Part of a small language model's weights.
Architecture: biases, tied embeddings.
Each number is 50 + 12 x the weight over its row's rms, rounded and kept within 0 to 99. Layers, rows and columns count from 0. The size before them is the row's rms in percent of the matrix's.

# up: layer 5 MLP up, 1280x256, rms 0.103, rows 916-928, columns 128-255
# down: layer 5 MLP down (transposed), 1280x256, rms 0.0907, rows 916-927, columns 128-255
up916 093:33 25 68 33 56 53 63 46 40 41 52 58 44 50 51 50 32 38 60 77 48 55 43 58 48 37 55 31 52 52 65 41 49 37 25 48 49 57 38 78 26 59 63 48 46 56 47 36 46 42 55 60 72 55 49 61 64 41 70 54 59 45 64 61 75 54 30 78 66 42 51 51 41 46 42 54 56 30 46 32 30 61 60 57 67 60 53 38 72 59 59 42 40 40 43 52 63 61 40 36 46 38 70 51 59 57 48 53 69 63 70 47 26 63 55 55 53 44 44 49 46 39 63 56 63 62 63 57
down916 070:17 40 64 50 62 31 51 52 39 43 43 46 39 57 38 41 41 45 46 22 33 42 33 43 46 59 41 39 32 54 36 37 78 52 39 65 54 42 52 51 53 35 39 40 73 47 77 67 49 46 48 47 31 40 39 71 35 48 44 54 53 52 50 56 61 50 54 27 59 39 44 52 70 42 42 46 63 59 51 43 69 54 21 56 51 39 25 54 54 48 56 63 49 75 47 70 40 41 62 41 46 54 34 62 33 60 42 74 47 41 50 36 63 47 46 55 29 36 45 41 34 45 54 43 61 59 51 45
up917 093:57 56 58 61 53 50 67 53 41 50 41 54 57 56 47 40 55 50 61 69 46 56 42 50 42 44 43 46 68 61 38 45 52 53 38 55 30 52 55 44 40 50 33 52 52 79 36 23 61 42 51 41 58 55 40 47 51 65 84 48 55 75 48 49 67 72 51 59 54 49 41 54 50 55 61 55 53 71 50 42 66 26 64 64 59 66 51 37 53 41 31 51 47 40 33 34 64 62 47 34 35 52 53 56 54 39 32 52 36 62 69 33 58 52 59 57 75 41 54 63 50 45 52 43 46 42 30 35
down917 092:46 48 52 58 52 53 44 30 47 57 49 48 72 58 60 57 71 66 63 48 46 44 53 47 58 75 41 52 49 45 54 45 42 44 21 36 25 50 34 81 36 69 42 46 38 57 56 47 40 49 30 72 38 53 59 42 53 60 41 62 52 42 47 51 57 41 36 49 51 61 46 46 57 29 54 41 56 28 56 34 58 35 42 49 46 57 40 51 56 39 39 65 39 54 56 42 71 32 38 63 21 49 49 77 37 48 42 70 46 60 72 54 46 40 65 60 52 45 71 40 54 58 60 35 35 45 59 36
up918 118:56 62 53 55 48 58 49 73 43 48 31 46 25 58 54 51 53 55 40 48 40 56 46 69 52 60 46 46 58 71 48 48 63 47 42 61 43 76 63 60 34 23 57 50 54 71 42 45 52 20 53 63 56 54 22 28 15 55 53 49 62 50 54 50 32 48 57 37 59 45 49 50 59 56 53 54 45 86 37 15 56 27 47 45 54 66 46 47 54 40 48 47 45 47 34 17 66 48 53 54 32 46 34 46 47 64 46 45 32 51 34 45 60 60 57 48 50 52 78 32 61 60 52 55 52 47 30 43
down918 095:38 35 48 72 49 33 42 48 43 49 36 51 54 61 51 51 51 35 59 42 47 62 47 42 47 58 71 54 67 56 55 88 39 33 33 50 56 60 40 52 50 39 70 50 48 77 92 65 43 40 53 45 56 51 51 68 77 41 31 39 56 72 60 40 49 46 44 53 57 35 59 51 52 31 47 53 63 34 76 43 59 44 58 53 45 61 71 46 41 56 46 33 64 63 54 65 35 49 45 60 40 76 61 54 61 58 42 43 46 55 41 27 54 64 14 58 53 58 42 47 40 48 52 58 58 62 47 61
up919 078:58 55 58 52 61 19 48 46 39 53 57 32 41 58 66 41 46 30 52 78 31 55 36 40 53 49 37 41 78 53 44 37 53 59 45 69 28 51 57 32 28 51 31 37 39 67 39 41 41 43 47 62 75 57 46 57 51 55 78 49 59 62 59 63 55 55 51 67 61 60 49 58 40 42 58 58 67 63 52 38 74 21 58 59 62 70 60 33 54 46 64 45 50 28 25 48 73 65 50 38 39 48 57 34 51 55 34 36 37 59 62 41 75 59 54 67 63 45 71 60 56 48 28 41 48 48 42 35
down919 048:51 27 46 61 46 49 34 49 46 46 49 37 39 36 50 47 43 57 51 59 44 66 46 40 74 46 62 59 63 39 42 52 24 53 57 44 46 55 67 31 32 47 38 51 64 59 42 46 58 43 34 70 61 66 51 55 64 77 49 58 59 54 51 70 46 58 48 66 55 63 51 55 56 29 56 58 68 75 63 47 54 30 44 73 39 30 54 53 69 42 65 44 60 55 36 56 51 49 47 48 34 22 51 49 43 37 34 49 57 54 67 47 76 74 51 42 63 39 49 75 64 55 36 58 36 41 51 54
up920 097:47 48 53 45 50 44 45 58 54 48 69 29 49 45 90 43 64 52 65 55 53 92 32 47 49 37 53 48 60 52 33 41 51 55 43 65 11 62 59 39 50 44 35 54 53 62 36 43 60 62 44 54 63 48 44 59 30 50 44 38 57 49 43 58 52 53 66 48 56 56 59 65 58 57 67 43 43 64 34 57 63 37 50 80 47 68 58 39 55 26 35 28 40 32 31 52 73 52 44 51 48 62 27 56 46 65 36 40 62 51 57 42 45 53 44 54 56 46 65 45 57 40 39 33 62 45 41 50
down920 095:41 64 73 59 59 17 65 48 59 47 61 54 43 61 75 43 66 39 43 46 27 72 59 55 61 56 57 49 38 61 49 42 58 44 38 52 39 44 64 42 66 41 46 30 29 53 45 54 59 48 27 62 42 48 41 34 40 59 40 55 50 63 39 55 55 35 56 36 61 43 60 57 69 62 62 54 48 55 58 33 63 43 51 36 53 73 41 51 52 56 46 28 42 57 53 36 57 42 48 31 44 48 38 50 35 44 50 56 43 53 50 67 37 33 61 44 53 65 73 40 36 46 42 29 32 55 47 63
up921 097:42 31 50 44 47 42 46 37 51 52 66 57 50 50 59 57 61 56 57 55 42 63 50 45 57 69 42 63 58 60 40 54 58 44 59 52 44 43 31 67 27 51 34 42 37 66 43 50 60 41 47 67 56 44 27 29 44 67 61 33 46 81 74 51 61 46 53 54 73 39 70 62 62 50 44 58 78 37 38 56 40 55 58 29 50 41 53 47 50 37 48 43 49 44 24 44 59 36 43 60 61 47 54 37 62 34 59 39 68 67 48 38 90 47 51 60 39 33 51 69 48 41 41 46 54 38 39 53
down921 110:68 45 36 50 45 31 46 52 69 67 62 31 46 46 77 59 54 56 59 53 50 23 59 66 38 59 50 36 49 59 63 51 43 65 38 64 52 61 52 37 49 48 56 67 36 55 56 56 41 40 60 46 35 70 69 38 43 21 42 59 49 40 34 43 29 56 35 73 49 52 57 55 48 72 48 35 45 39 52 42 38 59 31 62 52 44 43 38 51 45 56 50 53 64 44 34 57 69 44 51 61 50 58 44 42 53 57 53 20 33 51 62 35 52 44 68 48 52 31 59 51 47 72 60 56 84 58 58
up922 098:43 50 62 46 45 42 59 36 49 57 46 51 52 69 50 41 56 32 37 84 35 63 27 41 77 43 51 52 67 44 41 49 61 51 46 53 23 47 55 53 33 34 38 47 49 59 41 26 52 45 56 46 65 38 57 50 43 50 63 51 59 49 62 79 68 52 41 56 80 58 52 52 44 59 57 46 59 32 55 55 45 46 67 51 57 65 43 30 46 50 38 70 45 17 45 47 56 58 44 42 30 62 56 68 46 39 31 47 70 58 57 25 50 47 46 54 61 38 61 47 54 59 39 54 55 51 38 41
down922 092:50 48 31 63 45 46 44 62 48 63 43 53 42 49 33 58 58 59 57 46 58 51 43 49 46 26 57 60 49 38 46 44 29 69 39 49 56 53 34 54 61 51 29 59 27 66 55 46 64 51 52 55 36 43 59 54 35 53 41 75 44 62 42 34 45 35 42 90 52 39 37 43 46 53 50 56 60 67 69 37 20 56 39 34 55 65 51 79 56 50 84 56 26 69 44 54 49 62 41 66 47 48 54 62 50 24 61 68 48 49 39 54 59 48 40 50 63 26 57 59 58 46 44 52 59 41 26 42
up923 094:54 50 45 55 42 32 48 56 61 45 70 32 35 43 47 32 49 51 75 61 49 70 42 58 44 46 60 14 64 45 40 40 44 54 28 51 41 81 59 47 53 53 47 57 34 72 33 46 39 52 45 48 68 40 65 70 56 63 64 39 59 59 52 50 67 54 68 60 56 60 26 57 37 57 48 57 53 72 52 47 55 31 59 62 43 52 76 32 48 34 62 49 45 38 32 40 61 58 49 58 61 52 62 40 49 50 37 48 53 72 50 55 73 68 58 47 47 54 71 53 50 54 26 66 47 61 36 30
down923 103:43 42 46 59 55 51 35 38 49 60 48 49 40 57 52 42 38 51 79 48 60 63 33 55 45 66 49 51 45 36 60 53 48 47 46 58 43 48 65 44 47 62 63 45 44 68 32 45 37 38 33 64 56 68 41 46 66 47 51 57 45 64 50 61 76 74 39 45 58 44 46 55 42 25 59 72 53 71 39 55 43 50 57 59 51 53 48 27 56 48 34 42 52 55 69 24 86 55 50 36 37 53 30 70 27 49 54 48 62 54 40 43 39 38 61 51 59 48 39 44 56 66 43 58 47 54 40 25
up924 116:57 48 59 63 60 56 41 49 67 39 53 47 30 54 46 35 53 24 68 52 53 57 50 41 48 23 44 54 45 63 55 35 62 68 58 44 25 67 46 30 62 46 42 68 52 37 39 50 49 52 51 44 56 49 52 60 28 56 46 39 49 59 24 48 72 60 73 41 55 44 70 51 31 50 59 53 46 77 45 62 64 54 46 52 62 44 56 44 27 45 53 56 65 46 45 42 39 61 58 40 46 44 42 55 60 58 39 46 23 67 59 56 78 37 45 52 65 40 38 56 54 36 33 43 51 39 45 54
down924 127:45 39 49 40 47 33 31 59 45 40 27 43 33 40 59 62 54 48 59 55 60 65 66 27 31 41 65 45 64 36 63 61 51 49 68 43 47 59 64 52 49 63 63 51 59 50 62 60 64 31 46 53 31 50 47 37 34 53 34 31 71 44 32 59 43 35 40 54 43 51 60 63 61 48 57 49 49 41 47 58 59 52 47 51 43 65 55 67 44 37 34 54 42 58 40 37 73 48 56 45 60 58 48 38 76 44 32 50 78 55 63 34 44 36 41 43 57 60 55 73 57 32 50 39 39 53 34 28
up925 135:48 58 51 77 33 43 68 36 42 47 83 45 22 53 89 48 36 35 54 58 54 53 49 47 30 53 53 49 66 61 55 34 54 64 36 66 39 69 69 44 29 19 41 48 59 57 32 49 57 49 51 46 67 50 41 45 49 56 45 60 56 66 52 48 47 50 46 50 46 53 53 55 65 52 50 45 55 54 38 31 61 49 56 50 48 44 51 44 29 52 64 60 50 44 23 43 74 67 38 50 34 45 47 25 62 55 46 45 46 44 40 27 57 77 57 56 55 44 38 62 60 66 40 66 45 53 38 42
down925 143:40 33 32 42 49 34 53 53 64 47 52 56 51 47 67 48 43 57 45 51 58 56 41 34 51 53 27 48 51 28 60 51 51 33 42 37 62 50 41 70 60 60 27 42 50 54 46 56 65 50 43 50 38 45 40 52 67 76 73 45 74 50 64 44 54 30 66 71 46 43 42 59 62 32 64 62 43 53 57 51 57 56 61 36 76 46 63 46 38 47 63 51 59 57 55 57 58 56 53 50 55 57 53 61 55 45 50 40 43 71 54 43 74 65 34 50 58 56 49 38 51 33 62 39 69 44 48 46
up926 096:45 48 57 56 49 34 55 43 52 59 65 45 56 51 79 41 57 38 57 56 44 61 45 54 46 65 49 22 67 45 30 42 62 55 19 75 17 64 34 29 24 44 22 56 30 77 46 44 48 33 52 65 67 51 45 55 49 52 69 61 64 63 50 48 68 62 52 52 54 65 43 43 44 52 55 55 60 86 66 50 53 48 56 49 45 47 56 36 46 44 45 41 49 37 50 27 61 56 54 32 43 47 56 40 44 53 42 46 52 64 49 36 45 64 39 77 50 27 58 52 48 51 31 66 66 58 49 53
down926 088:51 64 58 54 57 49 69 46 59 51 33 40 53 44 58 29 55 50 52 45 31 52 47 57 57 65 58 71 43 39 44 56 33 50 54 49 35 57 69 50 30 44 60 36 13 36 53 46 39 29 42 47 25 48 56 41 50 59 32 58 38 48 52 38 48 53 47 75 44 60 48 54 51 36 48 37 35 36 48 68 65 62 43 47 62 49 49 66 59 51 53 50 60 65 31 45 74 44 62 55 34 50 40 33 46 53 43 62 69 47 52 38 33 59 76 67 61 73 50 46 51 54 48 52 52 46 62 74
up927 090:42 70 59 54 70 48 52 52 33 49 31 56 54 58 42 36 74 58 46 70 33 63 43 38 52 43 43 49 59 63 41 37 71 70 51 63 21 51 56 14 40 36 32 65 44 78 33 46 47 29 44 50 67 45 44 60 37 50 65 43 57 51 57 66 59 55 53 49 59 70 39 49 54 58 60 58 42 52 45 42 52 39 60 64 49 54 35 35 41 24 51 48 53 26 39 27 58 59 51 40 25 57 37 48 40 55 30 42 61 49 63 19 42 36 48 55 58 30 64 57 56 47 30 57 53 39 45 49
down927 081:51 43 33 67 56 54 23 47 48 63 49 62 59 37 60 57 51 63 59 70 67 32 46 76 64 34 48 61 47 34 49 40 55 41 57 44 36 95 49 49 51 53 39 58 46 53 47 50 58 43 51 48 22 40 54 41 44 50 65 46 38 73 63 28 71 48 45 61 45 21 33 32 32 64 54 58 74 52 81 44 61 65 60 40 45 39 47 72 59 57 48 57 52 68 69 57 41 29 53 50 54 51 62 53 41 27 64 58 28 39 44 38 38 48 47 59 56 55 43 43 65 53 46 58 59 65 45 41
up928 139:59 61 56 52 47 36 60 31 50 50 61 57 36 44 81 43 42 39 54 51 49 41 57 47 67 52 48 54 63 59 46 28 52 56 44 74 44 65 75 45 40 50 51 59 43 48 50 49 60 49 51 60 66 52 48 30 51 70 62 49 59 61 72 55 52 71 38 35 61 47 61 64 44 45 65 49 50 64 45 49 80 42 69 50 51 32 37 47 58 48 60 60 52 39 36 52 49 44 43 50 51 43 31 29 78 61 48 38 64 65 53 46 65 49 56 48 50 40 48 50 52 55 41 35 57 71 40 51